Part of a small language model's weights.
Architecture: RMSNorm before each block, rotary positions, no biases in attention or MLP, untied embeddings.
Training: a variant of SOAP for these matrices, 83M tokens, 5074 steps.
Each number is 128 + 24 x the weight over its row's rms, rounded and kept within 0 to 255. Layers, rows and columns count from 0. Numbers have three digits each. The size before them is the row's rms in percent of the matrix's.

# up: layer 2 MLP up, 192x64, rms 0.251, rows 16-82, columns 0-63
# down: layer 2 MLP down (transposed), 192x64, rms 0.22, rows 16-82, columns 0-63
# gate: layer 2 MLP gate, 192x64, rms 0.255, rows 17-82, columns 0-63
up16 096:107127172121150100114129145164131122187122105078151122150100101124094096113095117159134085133158101152131180140147121150143135128133134140130156143133115106097101131127132145200126127112138135
down16 101:179152130143129137153127151107148122137131133097129139091160125070148156117125134137159138114148059125138096130139102128140187118140145144156119124138073114111141139158125105170146158118154115
gate17 091:139123147149087143162099156126140112160184152158147149107139083171129144111084118152120118114106146128116151148120136135181082154125135151137123109093123104119133130127150168115129179122115101
up17 090:110113118147100149128133141113180132168178144148145130091122078102127148099116110129113124131111154135097135126131156130201107122160121125122157121104135136111108107143174117130107191143115118
down17 091:163097141109109158104125150117158100131114121147101124110142153087140136096103104142086156136095117161112137117161111145120148132123102129123087123138141069110129161135144131111175142075137175
gate18 088:100085113144153131136155179089103143137134111171120120115127105109114174135115124180082127120139135120065111136100143101132164128125128144133130087119154106111169127135153117105101138136113090
up18 081:114087112112137136115153156107149143141096104105090095144116164145146158168132134130101142148163147052111107151111138145132145100111122125163134112127138109089140112140096091136105130132126074
down18 093:092144108105134115177098136123112114086136140076114178149122089097101112151133119083144110122168130139131143156104169116106145137114120138114113102107148132130107133109102163155136155179111114
gate19 086:154072130132149122094101158109115104120110128153111136094118091117159140176150089132148119183141113134109160152153120174139135103081115115129121127135142125132185108111119155126131093114143114
up19 095:164162131144137160138122140103127131164168103114099133199141123123108121126150125139122180132162120133076141133097088144132097108103129101156137091116098127151139106149117134131161104143151091
down19 098:137147117174109092143157111081122168110118136142128141115119175068140126144120141121124116110130123104180093136156115191122112136136177148118122147095114132153112116132109137119167121162127107
gate20 098:120126156125142120109132159125123140087109134114129146150160095138180108144126109157113120151113082116136166157100132149173123125100141112164101128133175096093083142120102140135185155134127152
up20 110:087134136128142174115169153164123093117115133122084101077129174107099133111148108093105129105095145129116126092109149124118121113128133156130127146148147114076080155101145120154094137109127119
down20 100:114134179129140109156135139091135152121152127146161094119143130174111162145147125156073126163155153117109143123135156149138118136159072127073130099137132146156158117107131140087133148124161123
gate21 103:142159081128154084151165142106151164160154137130114160091143153103147131119110105119101111109140139107127109106100137127121147118103086140151108109134171155122141128121130148104077118129168073
up21 083:101112126120162065108127155085115148150093139104149132096139143106129147114149162144158124155140181127121102109130132153120113133089081155102124118135139116105156144173135131148102096113152161
down21 098:110100181146147154120097155186111079101145149138088115129129110164126117094132157135143182160135124133116139126121136122121112097125120128119163157106091111123132176130126116130162136114133174
gate22 101:134100144096178131126080110082145107099094120109107135145113148177100115153136124148135143118084153135143127142147117126120114161173149161130106125148164162108132141091101111161121126124096095
up22 103:137133150101087142166164123110137139140125127153129129147104139110158122125090162127153159131126132124154122092091150147088111128136148104144157150137103137124095094174167136067105125151179121
down22 100:135118114110122130172117139078160124140162179189131116112123119162165119139086136128138128167119133121145126122106126147071142131135124132109116158127129098095125124153120064116113163124139091
gate23 123:091112153110098077082133124099106098096102137144134143148125155186128131132142128119143126143136107119158117117148126105113116163130120123167158157162134098164130175138100134148150078134093142
up23 124:154117147127103091097128133134108094110139131153131149134074170119080129117135121141167139130150132072097054146114142151152148121132127146146137109106135169116127133170141147129145103138133094
down23 090:131120121093117157129133153166141111149134141138149183161118081158111191153105138117072135081110096112123132142126130138093119117137134112124112180120124105132089107159118133114106124141092119
gate24 117:102147085107141125133097116114113109135105126169143114097159140142111153081121066118137143145122095122123123146145124131160161142146117112079136090110153143147090110119133131093081107118148082
up24 098:121125134133130092156142122094146097130118086116137148115161208096172128154150117097178149140155107153106121131137154154136142101109122128098079139147127101124132158106141146129122155150114105
down24 114:124157115099119155109106169108125085140118115191108130097102139117127178105144127120118130178116128112120098155092141136132167113113163106136114116114181147097162132108140130102124099110152154
gate25 110:142144111109116112145095095119144115133170152106090146091169105113171137131176133140140128107111112138143084144166128133140155118109088116153125104148147116136153110088126178133110146170160152
up25 107:157135129104133152085091121132112149138097081106189143151116140109160115125134110143119102170107160139160184156166137096115113122130168128112126157161110158126129155113139125151116129158107141
down25 102:088123138136102124152118115073136115103165115148118152112163139147146137155150114128173124103098120136131134080151153135120141102055121146146118154124167121137142157128083161114150111160105126
gate26 098:139153111154114153115157144132117076138127101144110145126120121129127120105148106074084140156123138154126088133095148109132178096108137104144111110110107104107082101181105133113120133100171150
up26 109:115157173125119138103114127121109094122135072127160145120088176120128121116163102088114132097083142146118103129115121137133175127121131108157108071102106138087112099153111145097112139130144123
down26 090:137115123124129093144110109141127163110121182128147156119161082111097143107140126146156132114170150126114133110157143128131048143132134186113150124109166125148111129090155104119141117108093125
gate27 114:158151121180163128088094145143160145127109178092116136142144097161134109159113097127122152138112093140147143151118185114145107125122124109139120092100091122164131102110138129147153104101131160
up27 107:109109173113069143138156139133114095124170085130145098113103166137110154128145122121127071093147140118118083121144080137105136126121147148132100131138161142102130117114129136095143125175131093
down27 104:115125097125117106088109112149115127154137133121103146120104162130172160130127144126125159164113124142152145132174141120157143138114136060154083133132100138126073148087130150125130148148147183
gate28 112:127103105126123084108129146154103118113131128142132144106130167078119113129137083144110117090135162118099082136115099109151169103164102118151088058131175123123131126125161127134119104119118123
up28 099:148141160134166159179122119157081142179126146095129137103162128094139095140113097098116162133109132123152158138174094127133113117165140145144123115129148147110112090119158169146145146121155132
down28 099:111158110150138145125088116118173158135128121144091143159110122127136110094144129086103092136167122113112158046091118155112144130121118129118171175148116141108134161121123099143129140140148130
gate29 088:147124136129135128132112147154101110167137150135135176104133136155138110136099136086151125142124182155127121157155115105121103176105084091083144125141077123141128122113119120100142076174129135
up29 089:125151134143142114113101154148078118147146142148128141103129160145113121129114165129106131111104181125078114173139125124111134195129146138093112118121126150140125126110129142119152065185110103
down29 098:119148093118132109132144172134144110134089099134149150099120089167134176169137159108116089116091107162123133147167103147099111141143110100118171143117111099170134163140110130116128105107119107
gate30 119:111149157129146115124132092129117148096181110115142110132109138127150098134124122144112112165106119182141113074111159172147138138086089164118107114143139134136110168125176141113110166093142130
up30 101:144170122125095115113138128146119128132110117161104108106106152136109149148131156106163145103129128141114071134085133119074133114117170148188115138108068136120149137120098146141141086115141104
down30 106:138115156121109130146151155116152108118143114133165142132119128117134114090141206186109120154111132111143156158151095148170088118149150101132164097169099161129147112135134124112146162130126129
gate31 105:145143150108137139128110075095138085090138129140129103133150109109138132185116124197137111118110142148129100123182151120139143118139169117109150168156122128084106133103123111137130118110124171
up31 126:118149105116161148158118108115137110098120126146134119089095098120108153135145113170142140126117167125138102129154116133162169126149168150100158109161110156109095109119079119116083114127152186
down31 115:115162123138116110140113136135126118139122107171139138071100112111105165060187083136123179124111120141129108161117109125155139105103169171108135121121129103124128133111130126103132100138163138
gate32 089:134108132155167096162125085102117088114134112125123115149097093135152146160180087120118096127118133147154119092125120120162132137102114122132117138088080145104181091128128139102145151141099141
up32 094:110109104180135140139120099098128099070129125140122121116137161111120138156139101106162107131127125158168112108141132124160130108129087114148129144118084122082152065130114110128156122144073129
down32 100:097152140142135146105110184147160113155152115133130100155097123132116132108126145159087128145119171101098148160145124147088187088145146133107127135160126149130078114118143149122112162132146159
gate33 110:110086103115140143120130096126126147106155184154175126159120121116126144157145134165126149181121076110113145160133137116141099140166127161143091148142102104158120108130134130133163096098120095
up33 110:161105115128139133115139114148155137136122130100132158133107103128090077147124125126131127126093113147142130138142132085188151102123114132136082181088143116129163122100141159154077072127130137
down33 106:128164140170137101112151135127140147142102117112094120099113124128128115133168085117122108146099159056128114112165122116164152133144097146134115125120093098176114157102110154121121150076118115
gate34 116:102154138105121171100098140128123138148155076145159114140105127124143118138176159116122124118121143165132119156175085115153124143100109119141122128124094128136109097124128089099194084151116133
up34 103:114184126142118135148178107160157159128112080120089155097122138128124131096090102106119112119138127137138180121129155124079129123099136167137069114136165105127151123142140106148131122133154138
down34 105:155119113096124121153136103120131139091152161117119100188154145129102126129102123178108147136133099084104118090147137114111144129167088150133154112151161124103146137108127155128087184113116111
gate35 094:096107104114145114169171127139145114149179117125164097138119119118123152145163117125146121126155102107112149115115104139122154130177102133104141157183086137126102118160107118113149124178143084
up35 089:164109153130152124091106144104126166087064128137122153082131099119145113091118137136114092157143108125147113139148124095145137134084166147136147097115154128087156140127139097152136137108094153
down35 090:145094097140127128072147141117161112145150119117140073101127132165140154150163129144114105149082143155128153119128148150143149107154101120123161098139096141148103109187100114128132104106115165
gate36 115:137093168083131113159110120113121127116110094109101172150146119176116142125112161151100153135125131150111131106113109129142093207136157100125125098149128131114141151175148113124163147103137125
up36 106:159121120110133120133064112114121124100124125112096177166130128125137129127123154161111163109121144111147151075134164109124143142136105124146114094154156103156162154115125149113159183173158125
down36 107:150122060139143158093155121143148127141150140140116130125107133107121125068109144152163159135141105123109092123145091150131142152129131131114139166146124156098084131098152113108069166146130107
gate37 123:114126142152182143133135138096147138119154110144097128141168121117189111139132137119138097107108115137095132172186115131102111145122132120126100156134130147131135110081131090104105112195112116
up37 114:170147086098106152119116151165129169112113097130170122108090140088120131125119110117142115152072141112097147125115141131108145135143159108097177122082138136125111131098108158144145150092145110
down37 110:117105141134128128127132169142054077088191144117104153140116127122106133111166111138111154115148105116136111144149105148153125119130125089153126161162128125156130106157117117122086088131113150
gate38 098:155125165137162113150110066097105093132136083110159110158164100184113122151126147110118132135074134119147127095140119142111110148101138114122111158130116106151105116126115156109173114134128159
up38 099:133149128153095121107166147155153158095133148140131153165105134074139138140139144157130135092202151148097139127108125080122129104121119127124128137129109168138129121148161169110103148115103087
down38 099:110105114137140157145111123107153109134123121109141125115153188111103132214079120154161160149159121103121146086133115144154133122143129131196115122104134159119130105113130144115134113134117107
gate39 105:132095115148160088154103108152150093107162133105098136121138105136143139151160142141134116152149133105162169125144154118149169168144134131088144169124099112128090110126071139156124139153133166
up39 112:132081132117156088104100088114148149139167121121147135111104114148115134127104127183141090155116105121157167128133157119135136144132125146078139123115104112142131138115088101198133081132115136
down39 113:154097148138142116164180079110113125102124116101141167117108097151123116114125130147146140121120122115109164164102172141127123119081094074135166149123111117143125159147098120118098120107082129
gate40 099:093087123158126121120122128133125096115112116157129148122155126151148116089103134158104150102096145136122132099098120166132092135149135149151132068145118138131136132168159132036132127120127151
up40 099:147152120101139110123125124147100138096143125121122105110127081131106156153139105117147103162133121136126129126163146115112155119171072143115108196130159119132120155093127133206139107101112121
down40 092:115094136142148136148127138103135165120182122178113150141133156116129102140087165156089166074106132137114116103129130126189120133146117119166125082165112153135111117135123122103132156134124153
gate41 082:118135102137147130135119168133155118134087101151163144141115112116105108176113118109171140147135159108164123189141173110154112167104103077121115121133128129155103110102170120113105113122106109
up41 100:113130122142140112122170090121122113139168145115093104146100110141097146084104101127117076101126090118158145105102103113134133087108130115183131148126157158145164122118110115105130180120102141
down41 103:131102094118145176116109039127162131141110127149122118121109133153126133095127159106144106103128115126101170111134131115132136077134145103123098115139138134116127128155109140146125208124110137
gate42 096:087118073075088142133148150109136127126161138139149102123179142125099148098165195153141132109149110140121135104162137137179116139111122141131144113106125110119147131147133115112172144150125111
up42 108:135139140105091129126111146095133117158131164149136139116125153096093127087139173118115164101149123091123131102199100139180119162145124125134157114088088118143105104105134129126116092126143124
down42 100:112106126140125125158122140135094090107122106142156106099119121086137132155146099132134143092145139091133120176188096150119116132139118142134117102113104097183139131134138108059134129142173138
gate43 088:175139149145108148123083127121092108110125127168136118115111194159115135159113124172137150147143137116110117095128110156067130113158137116127124120119152111106149174114154127136131128079162113
up43 098:142133175122126118087138135159152103125110125140139120108104198142098148178148114141155123127111143094120129149138143151071130128171133109145095110124147100133158170124131123167120130078131134
down43 093:143098104137132115126100146128153168097090117129139153136111129063160182143134177105107105154145103145140083092142145149153091116085160124118154120126135138119106125140143129128146122147123089
gate44 089:115184172094140161110133111129084127150104140138109115123155130104133122138085106091123138123118175105147131109169156151118165125145113155104109149131145141062125151132101123142101147099136107
up44 083:132143152117134159112164118157125151158143151113102149123142154109119091142112135107132161136126135085127149116121114168155152134119115154091139179142113131104129116108062095166060123138143124
down44 089:090171149099149087146120137123181120098107096094145102103166122132130113124124147112128083120103110151120126132139140135117124110105083123136122109123143178119136114152084116174089132083106121
gate45 102:129148122106141111110139147105179114131135125154141153147141170111118122160173095123117141126127105085119127115108094101095183113165103095151152131127155143073162167126145148107155129156131122
up45 098:115130105140141122134123105099143113140155150138170129138139185107136109119164096106132127124130106106151129123136108104115195090150082115150165162163154115115142159096162151103112144168120120
down45 101:131088131117104136127099128142131179153151123153113157136089109129131106095118123090075135102145156115187149110105175116119170103102140145118126138129144101164162109120143160134149110108098121
gate46 087:142113147167124075152144116087090104108110143142119109139116144106126131127143133137126134156167106106133122095184105151136191154105095116137146143120101096114136151168174144135127137120094116
up46 089:110053079113160125126158151103105126123098099119139164140117162156120157124117112141135172106131148132103091133145102101175108140131145134145151094114152149133119116106100098134158131124112094
down46 097:156160173097162113127136183106120125138134133170139112121134116129120091093119166137099156117171132154105115109146186147127149103168124138156108116167126147139119137165128090119126140157153129
gate47 139:116126126118130141089113139093104198092132171146154121151151154122144091143118114180113162135123139161084143121109134145152095145158158143126148135136123114150134163132104132174126091099122114
up47 137:111080142127135172083139133106095153114125139172158152176134115122126091146145148151155163112158141164115152146144096118165127145114155168155165151138094133154120130130086136113145130112115135
down47 125:141101139149146133111135151117111161110141179145173112153141161115157104122098131150112156140127108191100173157116142139156110139124141149099139117156078105149143122132107157134123137094102087
gate48 110:167094141116132163136169164116144160131114130141119098120111152100130152124132121149133130068120149144105132161093112115141132112105167131150102123159142136123164106164073074169136132133129152
up48 103:139121122176180114084107090131126150102128132117111163137108137168118103157120136159068129139069146094126130115081087130124116114148109119119123152121135156126157160116153116111107117120120154
down48 106:108193139132114119119111132108146135144139109140172113116101157134115157148120167143152070089139095128096093112141128153160134125147135104101102127105121111106107090086144137111151096131148086
gate49 099:110126119134131161126149184102152133161127131180121153090147116115182116097119070142119094117129127155106104168129108103125124152120140115156143114109132149149081149094114134097124140123095100
up49 094:088102113112151139139143163103145126153092156151145143092139115158167123108146078150142108138137099129141118150100089091132136171140130111168130128086130114120112166101129071112104112117109114
down49 091:104152128137145091133122128139139148126082142089088087134142094156073108094116142133120160142117156103161143121100121117104104118112150150123146097117147109124134143144115168178121136182093138
gate50 106:123110124106134115107094097130096107092113170122148154121106163107162140161137108162118132126140162165095136087094124117112123127153126142172151133138078135105139134122187123101116160111090117
up50 128:156107162148116100105121135108166079133115121096118121138108107164111129142122161104136140133094119102114123120162138143073138131135121122165121111130168124149156144154145145179192140148092150
down50 111:130080113153159114112090143071115119147166155106140137109133153153108155130118141132110138142079127141114169144138110128154162080141147131163121126177093114126138092115152169107151123123139146
gate51 098:100126113100141137105108146127124153119148146149157152116159171132163143104094131113086161139110134138146081135138143125162167189078165137135137109126165125133166123117150128120102114125175140
up51 096:172101121138130143121147119167127160131154161158150178132131138128124116109139154138149131132124172186080098159137118115177090129141140146178163120130137159108131108125133143153101103137129155
down51 101:111150157138066117131153109107144170096143155131122136105135057094089134165125127155158148126117173115143134140122146136088128076141128143130150129115139117126116134115123103083152117119125093
gate52 104:156156134175158131103125114110105097104134113152085122127133057136109092113108164149099141137124155147140125120151126131154102133108172127099122160180115120134133109103112148120079106127156140
up52 110:141110117099089127146153151126150205156105140106140136117144181092097119130135116084112129153134092126110129148091149106109131123102119149118137102107111106117102108166120128130170174149138114
down52 101:141152126131124148150137101158131121159172156116156116124164140136134083122174172099078128141139127137126160144122133118083133166147174084122131126121089132164113114137115124166093108099109133
gate53 099:133091067118105066095099124089136136112131141135146148132136161141123131125166120149138099117112075109138065122118143116114117135137127147132116117127143168126148152098116090144158106086127143
up53 098:090105109113141126150116096137123155186116146084103143106168098108173132153113128127133121118138137112150138081138124126086119113154083136099059105137150104117117145118125132144102137104130158
down53 106:110122126102162129178138122147147088130163109095122102160140120092121129127135110146117144118129097153095134075124143134170119117128096151097142117134155078098144153090169117143097135154157155
gate54 106:137115100087092128142138108154103137180103139152154113114177113128154140156114156118121119145137133153121094177126156139131154140067131111149145134116114115136149057105141128108099128125118099
up54 103:098156071144157111135100142112141143108119119157098123122125116160075135097122117082125097135118112129151141121116082105133180141125130151085124114152184133128121171114131125110146104126087129
down54 099:156092085101163119112122149140122100150144100141169110121182126127131123171133128150126107117101114093143162127119151127119162143169133130096135109105141087160128111069104124149156149149157120
gate55 092:145111119110137137116164142103156147152144195128152158131139064178130124139090125163127135158144134115116107146124119122157116153116119095091169134111105124120143090162089127119167130153137138
up55 076:159093182134131115133186116114143139123137157110127159115091103207111138167118157150110149127137135156110105128162124118128132128138111118100133119153114124112153115120086107116176135166144135
down55 087:142153151087142155138108128138122114088100095091122095141117149146126150106156110123101162139131134140147155116119108108109105122122107192107152135122196108098124136121165124156129095175125107
gate56 095:169073132134115155125095153115142130116123091127149145159104097088145090179148124137144186128105120101137149146116105152149121136148123092132122151138098134107117107170123148161135098106160117
up56 100:132134103139141084169147069173116139156101162109115136082165155155075128092108110113145124152128125151136137123095162144121104120105135145141154140171116122137141154090115121162114131106120126
down56 099:124168145145140148139131142093159152139152145134111105162142118147121137125084076170132158118157148115096084124141117107169142139096108128136156095167097148129121157084110113153136120174132112
gate57 093:127133161118103140154136143131098107129114142117108086105148106150122157142146107146116115158141130127105161116163140102096163103114166121100106186138146136085135143153093082152132132117183162
up57 087:172128143148144153128132146138099098130122119144123130112113147117155125074125145147127096141093077105112115127146151132160097123161155123145155108122105077118139153133157139183186113150109097
down57 096:132122127099112118169125145105175138138152124105140135092151104125112126154110137136145136144144134125107145117139140160127167164096082182151136174123099133128130157156074138071132138108089137
gate58 094:116127136157135137184165118158127115182123145163098129130097089146111185123117111138157153119106133089158115113103140123143151142150148137098095151128140135111119118072145154101115165113153131
up58 094:169131105113135117079104118103140139115137140110145159156120147101186064135134160092102128174144121131135130126160093097093102081111097122147149098114122129152145115157114124139126117140140109
down58 108:125117112113129153077123112120123133123134110119138126082115151127114088153122174128089140146118140135096131159159120098148116086071118153153112144117127120166143162195127115122151098172124120
gate59 080:102136118121122129105150132145165126134154132154139136117178119115127109152135110162064118121143181137110084138130134115147168116091146171144135113162130123149144131105071125131086169155137111
up59 083:126137143106111129143145158140124118090145156176131115145187124133139149148118120176071110107121165132093137105146134161141112148159143172114149142130102147141092178140095109112151124116139101
down59 090:127143116136113118112169139157151112097134113136100096137110157070128125122146077123127141108170128086069095116142136113112095132108155107136100128163143116127147146132124099099158166122114083
gate60 104:117157102146165126113117133087146132117062127153106097105155189103090117167152122139130138110116138130142116154137147114095121139083114121132121141110156108131068114112118111130157136121174132
up60 125:110154143170154124145139116123187168119143128157102114145123142111103098168173100125136137102130100123137147156153146116078160152123090127131097142118134097121075116108134144119142142149170104
down60 116:141125137147141090128125095153096113148156129115165136095116136120100151135144140150115126145114141151158091140138160138144099096070094169115121186117177124119126145136161092125097163107109137
gate61 109:071114128121120135098139113073093130095142141145164147140091153157113102156112146127114142139091154114106100141127157160155078125130170150118107147116140167130132118158113134116122088152105103
up61 097:177098141151125129141133110176138152149115118126142098144139116119132120134155084146133120125156118148146179088110108126137183132109158142171148176157129076116108138123120119146151152086134152
down61 100:175120103147112148096138120106112111096149133134143106133121129121134061139156128111112108164169154151114143081087140127165150121150140119185150131162117076095142127120113152113135125127119145
gate62 103:126127115103122100181143118133153120121164142095138127169163140099168091158149168131190135092163187107123147128134109151117157139131108125153143123094123110126160138164130138137134113120108130
up62 107:116116148129147105159144118094119122108146145186139136143147101152155109088155125132124141108130147105076101108116118134126149149189139170125168099105132179139135149156116088156121132125139096
down62 102:140109130155140134133116136127129110160129121115140126131120145127117105127124139040113124114126125174116130152171134106100089110093142130109130123164120084089157145122130122131142124128059187
gate63 096:112156093128161149110151092110147144161127172165124106142129133087155152089127117162102107091139128129152112083145160098158122170124124131121138093090149153162142111128117113129079126144135123
up63 088:143126130126156110098132135141125120087152130125096083103115175179113118140155117147124089079168149159104103118127119093141118104078129130129103129127162110131126119171081101134140158133155124
down63 099:108131139118077146122140145135104110106159085137134140138071131145132115135110139122147168152069125163112129134097113148107124161118090111128108130211123133120123140119151101131142100124123090
gate64 096:122110079123104092077143097141115113089139139090125141155171122093127106164112122106127111127104104093169121123080120109114128111126097110155155134114151122147145161167161157126158141126108147
up64 100:102084120116194126123115126136141138133117161129150098102123078146130138112154130156132108155161093182114141140137129087152125120133142104098102078124143121128067128134166103126148114120113129
down64 104:080127113150142143123118081108150093119134153100093109163171096123151132102120109092132115091104134153094136149100115076145140132139108141152125100113123152142115158119116134155147170126094085
gate65 093:106129068092117122101129141114153128152131123141163138091105126126115139111151088122098143141130138159138103153145131073092139145102131115195093131171097144136120147129094089124143136124141162
up65 097:133158128097124146146083113130113143112132104111130173171133145123149101146121140124091129157115110161122121115160097094109136149119144141150107143152074149111084175153084117141170108120165132
down65 103:122165169116116088085176124113138121102097130142110112140134143119185124126125131161143140097117146111109140131118139143078124114122149115108179172093163126109129122094161155139132110132147083
gate66 092:117116083166200133081098139137100122110093125120144146071120129173123135144177136113158109147123162114124115160116116087138166112136121126112138137144144088126146127120147116140111137138157143
up66 092:107123163105097144131149122133127120076142145164141097157148102115103136095102122137083135111108131141135118098112122112179110079140120158137107132150113154149088167154129140127121106086078145
down66 098:130150131109121125101125139136119164095175178151138138144125184127120160139139120154145143080166134097135144095153090139157155147129097161143080141148132139141105107099162139163150107123118137
gate67 106:166143119175120168099179160110143166137122109138098157075125152138134112145101107148140128120073126147146119118123138118087136130148114118117101145134151113117158147103153131118085111125097177
up67 099:139107121143150156101138125095146105124107177131141154112126149118130105148082092121093152142103124160129089147155117089165151154124165143131135180115176138130157167106083135115109122120117137
down67 105:101148105137128127134136144154090153102139104130185126142120118114122159135126130090158161111148086110161114165145107126128138106166118099136180088148138120122142150143141086130130120198110115
gate68 103:079125095132124127126129174111138091113089142143141094103173142140126149095136092116103105130130109113109121148123118111119202139111096102118141114125174130120134126179164112097128109132114099
up68 109:089138086121140139157152150127123113144141156152124110098164131132122162089132084132099106117122124093124106157111133117117186152109106078156142100122197133130114109166141110103120117124129127
down68 102:088079142121141142146143147147164186141106130100093074119127120123096103107146100154088117125110157096133123112101125113150108115139097164139104150137127135128116130104137136170116119161164090
gate69 102:179115119135135133152138144113090164139123158125152156160142113094140131115082155147098144108108147111084092129095178118166094165112140112106140111119117110131115087129147166119135101120153101
up69 097:164098137106118139158132136119084154140113153110170155144170128103136143083084139120139158078138135105097096132122155098183123131122130136101146126122107117106079104115131149141153100108137107
down69 100:147129113158151115141112185163109112150119180114135117118162137122120133172164139097116123148171144144140110131132157125110135104164130131150129160179116149143059158116107091134117132142145132
gate70 098:159122149096087094118177086127144184122185127135146110118163147108139146120147101146143154153102128078107128094128142111122117139104134143113114097117140127140113113170127111084123135113161105
up70 098:122142067123103134127125126148141105142106149086153132135101094133096150094120181076125100114128151164160121131113113139146137117149151096156154136152109128120179116105126130173155116147105158
down70 105:124128126156121140141115141112185138133087154058179106137133124146085100141158154158124091075132104141110122111123118132130153109113179118157125112155120132129147141098163112145108120138150133
gate71 110:104158108117129158153131147096101145172102104130104132110145184108153114102125187118101143083124110113137143101135143152122113190148147121138149122138088103093129120126091099121102124140131113
up71 100:123118107164154141087108094118114139111116134149104148142148143123115109114135125134130123118087160132135135162137083157144125137145213125151124159140110132176086144136111135104140070153107116
down71 103:141162122163146121115102136081127145177149144096150125109109150123156129077120161136150123113161176111113130120116111125098121155126163091102164131159126140095159110131124082138122117098117087
gate72 103:098124120117141125101110108132121153097135122128139082132157118178105159118125125103144143112138080138127132098068107108105099156114140133124124098142170105125150120152135126162187159091171124
up72 100:076153105095139141140115146128138129124120083133165106065140117124108136161134107118145114093168122186114103121106161147145126126140099146114129113159165123111134105112081100145156119149153119
down72 104:139130119109145128108139137149100146136129081115115165102095138141123124083139084103105066127107182102139103120139090106121175119118174133141140142082149116140096145130154136144135112095111127
gate73 097:111082127136128108151161164121153100167108159125138108094095142108081116159145104148145174165150155135110107128120138150119128147108121113128167118169088133111144144185115139152120124139148155
up73 088:092133133159123158115154119135157167128128168161119118139181119124129166128174141082121124125169138113074159111155130137141128113133159155110139171117099112112086145088140135097113120137110121
down73 099:151116128153117113151148127129152119144143116115118119116153175146124147120132102079165122145083123134130083090149099153136155146144168140137093141123119104196095150101098108103098114124131090
gate74 110:152137152133120156129149164108129102114134158188113090106159161110142155143125137155111088141133123114104120133153120147113116167104155166108151096122141119136149179101123123087160083114100110
up74 119:143099133110153138168111145097086132154103099125134127137139109156142148098123173125116091125120136154176112141140145093129104158125162117122148137134110120188166109139126159136193107137143100
down74 109:174147165126139157123141144126094124105093169077117155155104140187135124129112142120117139086147111105153159140138118120150153131102131132101165101115137123099161131141090176122142093138147126
gate75 097:113101152136113090111125112159097133113122143127150116143109117172157143132140138168134104099116166117161106136112140154153159141122132156138170084126144160127142082084161167125119081088126130
up75 096:103171132145117100099122154092111102102074120147126087116096136164143120150158133167138130123149138124120139149102096143085130137144145128113171128124140125125110102150150168157135106061122150
down75 100:125150166140127192126152128085139135117142077191130144135133133151110136106101107114115157154105114138118076108142102151084118116121122072114133136129135113125086126126161143169135121137121122
gate76 112:147108119142096137103148182140136108096138130152136150120139139106145161174135123142144103158134126111128136100125080134138143130088106079108149159105133100134110063118109139132120148194123137
up76 127:159133142150140143139127106124062155145108143106161119111078099112109128110158168134170153111128152094084127158146162134090120111165127138133140123113110128078152157139136153130133122109157156
down76 117:127112147112125090114135163161160083109120121170113166137112154157145147165118080076116084145128119137146112076126093123114112130119111136137157158112167108136129111137099113139126152157095118
gate77 097:113106111142148102137173123130149111149143173142122119103143157172177144110096122127109101118126099117153140096155116079113104095104090115111128124105140131094155130108102109153183120113132089
up77 120:138163090106120109149109108131097076149126116112153102141157135122116122106143100079127138171108077097136134106133128123098152107115110100138138095128149100092135120096180139101147149152159151
down77 105:091138112135134117141132126131174157116163149141133132148144128131129130115125123116129136113171136130173161148088152163095153152138148103178069136113117114151180150175103120103126098099155129
gate78 107:093110136117095137113151142138135072124151122155142117100122115106109131133171107112150127113139171149112163135137158094152160098169117114178115105134172130117145160158087135112106120136090158
up78 114:134146093147088130094169116163155139108132117096105131118158138118140167170143103148174138117161115154107124106118138133119163113091110125141142079092141078106093140123134093112098137132114144
down78 103:139129148135083135152130103118131128113175121123145140143128127141119123144140127178137132162151105159106114149127129124102117062184112165092132132141158104168169076141134096132109148160110128
gate79 101:109141156125128099130117140112125096116154125115159133109102099148138139147154115156126114166099191117111121152090140102163159143121132114126117100109134098082085122201112139145112111164134111
up79 102:116119153123120124160117126130128112191134075137111115131157103135137135095124131114137080139111193152123157121150156154115121171096123160143095171136160105138149095128102137105139137157156119
down79 104:188114136127141168155165143135142127157128112146101121140158134134155158068095083120113136125133132142134117134132126155129136164123153133143108148151112089130101116158144145133173186151084129
gate80 097:104115112132117148088150117150110156118161129121129111132142131161156125149160139103142109129151164189154135118143110123091152130125166127124126115144151123101075162045137116156139129105121151
up80 096:109116151172105130135141122086125125127128130163138121140130147140157137113128137162118138176116080111141111058149145130114090165127100124080137112104163122131102166164164136087131148118145117
down80 101:128140130099153080124132119081118147108128175155140102092103147077091133122129131105160168116109091142116146121136122121150133097080120119125136119114106113130119178098151142082128112103094146
gate81 116:098137088125103114098116125099113105083115155147122109093126173152127146092124130147131088168130082133122112088137102107068145118148126119121136119133134143121153153143168087105146100135095143
up81 107:142119099100103119079139144114114118134104174144165114163115105082091094153157131109151172152122123105126111157111147174165128125099170126142146109105123127141150095158109127170118136128123122
down81 099:126122082172131122081097118126146110121161166158139114165130150159111175125097159150112144124108097140103086148122122114123144107159115137096087137156092145147149096138094099107124146141119137
gate82 093:105148098116144163132141110150129146147101151108131124119152139107167151107109116119129125128100104093112163086146111117091088099154095139123148157169095191131116140091086132136112118109158148
up82 098:118148135105143143127115142125084107074138083149149114084083144138099156140121137133142080079093122168144106110120120135114123130141149090165134076132139101116125110155142151121095151122109119
down82 096:132113122123137134159120111122158115153099100135101139180173124092140118184165123164128131134143133100163124137123120111095160120159126143111106112148075127139147126091087102130175147116137166